Part of a small language model's weights.
Size: width 384, 3 heads of 128, 38.1M parameters.
Each number is 500 + 40 x the weight over its row's rms, rounded and kept within 0 to 999. Layers, rows and columns count from 0. Numbers have three digits each. The size before them is the row's rms in percent of the matrix's.

# layer 12 MLP up, 1536x384, rms 0.0459, rows 889-956, columns 288-383
099:477473523481484437550511482542534500558514495531546530553494513554516530526479513536482496556504484523478523532507522418435484486523544492476574467492483476636430446568486532478540547491474482521488456420510533490467490476533472505516561501554627403513524490509453488520450491529521521533
099:526449556490504513508488514520500502481465550470508413505481414482465545437517455483520527524423504464493480524478513473515524483469469521396486544520508506461544534495519506494494487512437494529525476500531467585536536411531423577471539450508460532503469428514476535537488543542512508564
102:521515481470421494494619498493493495495457468510603601553476461424574479503530491504503497496454466490504494482417478481509510552520428481478562534439531425484459458515487501474480500455461470472531473504507498460546462497512507514444492432495499474520490471546502474547525500469476546554
085:477560500484497516469482555531471442550508518476526475543494486481453491536534511550493415482463506535521483513506497521519490507518559508443563552435462591469418581503509518491465545516513489524455550538530521491498473523462466421480531495530507528609511495547478536479592497540438500473
103:417518483481538506503538536521490472597578424512485500539551473436516549489485519467454425568509561503429496543497408438458517470497536542524543521454547488491603490535501531404467478509542505486486515481543508504481483489541553514488549444493485490475454457441491527515477492438437532554
095:400484520543400512547548507421448490480421590534472441511515523463444483455541498540496481526524489532454488542530522481454398505477512477507451545480476594501485543538555481507489548568446527448482491512490602505513476465487516570437545462442496456439553468443537536474483451469490527489
115:416476467476477507485548505539539440544462465477574506473471506413493558473550497473479479539537550514515534466503484527477551492542456473463473427587438482470493436451489525450519519475468517546545520499479552476448544603578475496494526490492580498519428524528545458512551542483420508551
087:394511458531465493594535466425466530508524482572486523469559493484531526476496474505481465467472513506547540526463464592496396428547554403540464515609510471555558587533504558507529485485521514554533543426548538526473475481515548509489511543449502487533468506476551502510473531535511513479
103:474470462453484579485470489471547525547504482524517574493496470515482568466463515548470441507465482497478498514427529546458500545553473494493480554463517518499536509520552471487526513526518525517502463465489537471495486491556551503519525407447570456612549499434482527516538476486429521496
095:515535538579472509482485577528520489490536474508536512633463463554525461532507569479511464553478581518408549484473550482479508529535447477522498491466467582504491480523455493452515565554581526554575522499454519461491509545511537515479528493495447498601490525422451480522375491476479442538
105:525495477481474560596512566555508431490424520506567461539436457471447532515517479550514444513472515467502494444486536515512496501491540503438518513469454489547531427555556540543512531482538557534567496455482523520511566460492508541499486513480503425543517448441503496444566493477500482551
100:468476531436559538511461546462547414462470419577527503533452500543471524492518508509432475521498643474484480412497531576502478521505509480503447505459574507483479545508507484457496444474489552465551511480554555473548514467533453532559500519517489555561451533496522452443491539423514495524
085:446456559458481486511436560414439429483493464530515511495438565497517540531468557525545469494494560498540503572449451498468523441497493473540554480472481467521573452534463520490521541488458542527492474485530495516482476467519497515443521507444474469588559450495557504479522563484516485490
100:473462467440498472505504508516492520500487428455583460527502457529584582442498571515503471515509510505539470487461466482506553457500443424498489446470532509462521415487530446484428469637501516533487506442488510498468418510550508434444514433474544466534526459524479497492482504422460518518
092:474460470474424583493557531526484518468465519460436479572561464549476436522498493503495524469338552471443492507466486494488478493526500456472595462545478496524534487533530504548491526510497539561514513526507462511539490565500574599449485585426537506462520512504487419524486493538441487445
105:479537435499445474450529459521528532503489513425546509547506481431628484471504483456509469579520457583502538502474501529520502535482492514421491529526521435515530482587522530473498442530485534485456474480498539524477555505505505506529516413442417503499500407451541494531439553478509642524
104:521518412356479527513546494474552560522505551455517529477438507505519497544494488480489507471471453482515554402429505485465463553585466420472500500454504501462533485540565529452570528559459455479554528515430588509521446487522495562508487487537497473538553557499474496566477495480482535510
101:493509497469478519416496481553531505493488497456516456480525506490508592472431568469481436561485501501472490513568470499431530499497499543556550474442492463471523510528459578508469490528507492519556487475572412519517483549511471425491524390482492499676499461483510492533468540492448501508
103:484521405376453552456477531463556467498520522450529488567561556541498520433501515464488494562489457551526506522449515429489534549479495483406450443511545547555504525490554512538381548501510532521514452397552532442494463434500457501477506545445482495455479512459527507518515468488476542523
081:551521517529488472573542540530488489517506579466477506518467463453475532491549530596490415449519510475509504509452522512510479525466510528599544526512491508504535463473414534540531475467465470495495503519478490481454492414498512447524591520399476467538518492518492458556586502536502522516
110:469481516536439448546509511575511517499512523498577544515458499585483600494534464505481497547492500475545442514471535538514483521467416579553568531531486532522490521476567463500487480481498561595518522464446548599494492547450431426421512515547595400469492496498522513511507437527491535464
111:530522532529438609464470655471501515492509514517530556550533449529562509477493538510459470465421522528493463504477457489497511471489446517502583506512544508596523545508461513466523510533455496510496546524460460461469544505558515442487477516555530473545476494481471509511468521553497502526
096:506502417493484399481568545539472479563458493515505497510563513505483543554492600569486495536515470504499450533427496377460521511544445447506505556500496507589451538468585482483463614549496539477493509470505518405463462487481493548503475473407531435478480457554479469500497504508493529477
094:462507503499419545433495544466492530472493522481532475498589529555457601520459562509490452581491507485484502558431461505508486476539453433452643476483490487547460448554485538484472522555478539514552481470526489530460503512526525496477490456493516533535517468433528439529459529518451508480
103:488411519471480555531569497529536516499506477522491479505465513432510565565554448529500552548479424524517495433502536471563557498516422529510591540514544553559437578450568507448423485526404516522467495417468486486491481507519513470455539520583569500475540533564479557486498612466510514533
087:517493499507471536501531489552470519476423504428491478492469524528559498486488559552485484541507502512473499508488508412569477489470472478522568475506463434541497488531543489512432528473513534569482495509513491503542510563473595487470538383546502554578567518541509500516549480538507537502
098:520539488536508507461527519454547453494480460564469517502462491545512482501493498444507496494496579512534462530457518465499544470472501500563496557454494480487374528486511553518348581507495543489526492555515509510479613490478479511474479479503451439466429442517523476477497484487480544556
113:562517475512470545505507555562536533508454446412528469481556521478524615426515543545490440535521450497435495469506398499494463546507482485528486559490458495462540492538476521462528517503482600584465450405539531504438511501518504521458502513439493547561528489531492503547489545519472545470
096:522418488497503494503411508472497566465497511486535510569561522567577493534548497517488475492442522515526430538464558444565543526478427477565562537493517463481553508491528477534506611471540513513512458493506552493613443455470493532462498545445508552536509514452435517561440429470509498511
098:515514542508521504511511500450478517519457423456574492552500420528506553513499533554469436528493512528487563453534547566488472488448473508458511516521479559475498481477504466494505593469408528520496513570483551447521475496525551504495493489551555429478465417471505506555549392433502509479
107:490542421443465532506582487512489460559507485460548588559540434419575506482492461491476524509492588555579486540454398461500512501474514500535478475492551452457514551585533439493418524546503617507576556516450463525442463561475487376515475501510468500537470494491513535521461477478457526499
113:480508466438499470497596611547551464490545437481491521512464473466509444394449539518459471563527629511500542479503491454538479558510431554453528499505511558522476548472506496502501487649518506534533504479529508481494576442501480482479513424423485461521474475490461508521534462497444566525
093:455505590541540505540481527489523491556428495517488529486562493532513485523562502563465511528524608556435484509500448482462498521533500478459496486576486419480446470505490560432482516513517534511483483515532526427526548539637473508539427486547525471557513413478491489525516545461499488487
108:510490458433537540539533553476515469483537540461587487514438484495499591517505493540485472491436470473538486426451560422466429542503531464535508444465556548500462485523463485516469437499466531518537548468492567506533497535487493555424500594541542464613480501488519501514524466469373532571
091:487462505459514526498546540463469455614501474521518526492548486458548465471506547474490475493491476552531522488514517407472447460475424521496497493529553526625512500523475570518485494553503512518547449476517530518471513536562494615526512438475492424522550466488529506537456497473503514498
101:545539506482471517477567483502601480511519531517544432464527513450439495469458439587497519458484459490478511530434480497456458501517566521541579525483482517506515495530481572478460522564499594576531539476457552502498523473530479558508455519569467430483423523510469437507482562463490512491
100:519509400507479484545607536486470464551481500507463454463473423423562502441491420542484463514499465570529565512470461504487524515493500553477526441521480500506505476476483514518518564558496498515543587453499531513508548525545496570564549527496485441492480480465531562540433439503460527516
090:415522490405471500457514488498523490513539421486476422515487530493501487441506447474489532473418552476452502482491490502504526543522524502508499513530535506517528484534539539446517477420510537493517495511571492512569452428463508518574487498535531521509452514529509444500437465498552487502
093:460440452481535477552508523513518441493498446461477487612427506510473488531568548485481439530504637545486533540496485482491536478506540520524524492497519560521505471493488551428486512492410469573534522502462521461557609555537527454529478441476451545582501500440481438496494432437527504443
095:493378526499493435473516413461500505457483448485522554469408516496591437528512417506490520448518542454578541444402531503519503518512471480538500570506570468596536450493511469413490518452488450536531528523440480506466487585555454512456461403491492588549509473506513519504422476503525500497
109:545422544440518508558476517561508501462437495473562489577488506441479485455485574520506514480506503522428480543479392480520458522548341554473499527482474518532499583540478539516511515471455526506597440516452482511544419472511468469524552462469537497553506488523501448456452456461533496528
086:493510498538471407538452514578487542496461576455573442499531446503458543487477524520499458553496543484511501531489489455510483558517440489506507568416497488560535456463535483518518566541529484453491495498635448479546506460463447595528494517446504485497464543533470556545451500508547511569
107:511476495586493482508483580562505528480533490497475541469534463517529564476517552566513518505482545522437494463491482493463486489483453501510511541471541471567456431492475612458558424498446690568505473520405533527501509511489514457518500507547466458517517500506482458520515495549472479559
083:482429540415427502466553531520574479450404524484416503534491551549504527487411442502485481507508526499542489450443416550372410587505515531537500474563533488496530500518483419515509503509519539462476491532587496469465550582453516519507557527482458525488491457431513531493498497483455482440
099:510544522538462475506504461534559469472525434483539487543515491508467542490554533536494531517476466503469448462485478533562518514534462522488468520476512507499451486578537507436537541579515498438587497516522478501473494485486505413506487481602600482557468451549487532511465476474491486531
096:511535511474423516502515463472510510557550472493499541467493410476582457452480543425479500524500514459524583504483476480502547489476489566491498501528468526529527534548479510491497494515518470423458517533541474535495475556509484519477555488478509438532568530459566491557440495485494514497
088:540588544488512483494499546517521525510510497540438493470463516485462573523441448529489448497500548580525504561492508544445553524440556513488564534558506515490552495505444441496490523479551494503514499555434483491387537506510466505536450538468484414537509453594505508490510575515497475559
109:510527503527486504398497502437510499516546489514487519509524504517514509520595490504483448541444468504507515516515524447449502489559501510564487481556469576507545494509523503490506516474516475493549595443503517542500556543570428474391484524518518464519510475493537499498500558498466498507
105:504557495554482447442421518460528462459535501492515539544467559546545538528495598587443560513437552527481448476516487496473453477550451501533561580479414575567547492502519511523438514506481513496504522483517439490529449510478420430472530545565575456485507437538519497487470445559431571545
106:456474410373518513501550492440464548477475504496582564569502469528551490511497579510470518519495532480442475479464520510506456432585571459518482516440544439557472561571488526470500500530489487555499492450460524481465444478459558453552474498504544477573459510466491535504524464494434568508
107:463504531509480462500506523511606501447460529546530476512450542511522626524502527550460484496536501516448487483490503526480430497421451485492516515531496500563460501543510529451486572572444447516494505483510463508427534422536422622532516495512533503444561503516508431510413558526426562581
111:449537515551446492450531511498527517500432411544491441561549554515504449471396504490468505510468515467557494457504566541502530519500515516529484515549415463501484526450522409445529517465520490537474524483423551407579532556469549502444487515488549519523420443457444563523531517414548555458
080:505445504536493548499499550514480479502506532541478514475579459500488472522497449444522482595492571567467446587529511445507531533434431509516532579482506477507466516517463539480499515512529452530519476546505449485505448496470526461519486469447473492515618492586489521508494526507482473511
090:492422534533469562484494522492484488468510450551479554469561500570510516541532451475469468555513563542511451609503525551577525553477394489514459527547514515449587493568521487494545456468499505439480486497504510454554521565477521465562460480591495533488517432495541508589481521515457487516
107:492497457483434527525505562473522501495491498483518499576444393496485429487447479489507398499426577441470544503520491506463526483468510464495520450474456480457498503501505505545553525478558530569609472534499479475495568526549499475517470495493484536603526524433538553513575552470404489516
115:479483468494503491528513495590535490536501495473454471563503496559560537399507495495458397543509517499448530493499501430486450412510560497558484482509479479466475470480501513549503563540429485579503534530474454495471531531523520634508506500495508487521472520496512471577469472543524519498
098:540440500478510498522547505557426519470506507545468478560494562412489467485385585426485510458499461500490501534481396568504504540585523508448468444596501482493586503568534514509461518536486545523492483541562477522471465477524376515528521476475462520518512459398488547498491550417483534507
096:498429523437478557516502589466479464462550490567503453533456482516528535429486575460473433507490532544551485466542373463491539477476409525544456531477554464477468489549558486518397515595560509493481488368525562519519515524541501501477531516461552433536480472408513504500400499528459468479
102:492513471439472557494494484508534442505416419482509508435546581486459499465561459457507453523433490543472525459496490494454480494579461478492547467518542464503530504501515512534471448487555523519550494495503545448535471522543469483489421405467509527475469543481550545523585525424394529588
101:574457519492494445491490470472478448492496408459503449507497523511478503530504566502486573503473467476458589458492560477498526531521530516512524470528473500476534497434492436409447489534507481517552530431490447536511543497579483455497511441593533503469491499508401539560520514491495507472
115:501498450417436500499523555546553522436530479449509451532516501446610538478452478495449454506525582508517536474466509496514539592527426499481536494461482497502430474538510521480538536561522520526460534483542489454470473459510511467526477481485494473509431460464452505616520458508430649419
096:493543477491486497494514584539497517466480550517493542605438514524533551517553525464480456471464521520523552445467407488484506528534499526529552512502557528582395487468524453494454498503392502510554490438403478480577532539473455444471474540506454471442546516485518538480477484550480488463
102:523517524499503530475561516496537500527538507533449493451559569519526513516439562461471459554542464550499516540478453431492561475462425508497506454499514489476535443451495497513425524514463512517537515536529493495550584519526377556535474537464561509436564463520491521554463535464495550536
108:561462472533536520471453549555516535469446486527516528528421504547515501489504525499485548498469513445429507491469572557500525474515513447509512472503490440632468495545573553516499499468498506530492589551413544533466520465550442454513490510488412512472458483499482519515500456456427584503
110:526448460408448464453500498458481542417495464541438511581521560465555498512426603472475496486434467506480484513487546532471529433612499525527490477479579473508545571437483478451438466542467539516521495472430479540501454453489458488487518483504482472486444514505501489459509536510513516633
114:525466469499483516453459518529501562609466540522500497522478494468470502566501497498471535490478509496455467473429421503494443508483500396539503491502476510503463438496514528469521478494402572526519481416475512457506524565470369500482502497470487523525465459528520502487553526501473502513
099:439410469545499498499524600500464550540437485519535494448455490552479503500453528475497436531437484508485518506525509525521480500505544438422525439553483546482553493503528476436468432520479500487515526519471491513407465492518557572463499571441449544456515475486570385505442601516472524521
107:424485471543499549506514520491483456632477467538542517542539441540534521492460493490523501538511553536406442560465510426497443544440423460474476452499486473446477476521565495498353563517521487525470506485526506524502462525511535497463478453538523486524463497539524430438534560477531532465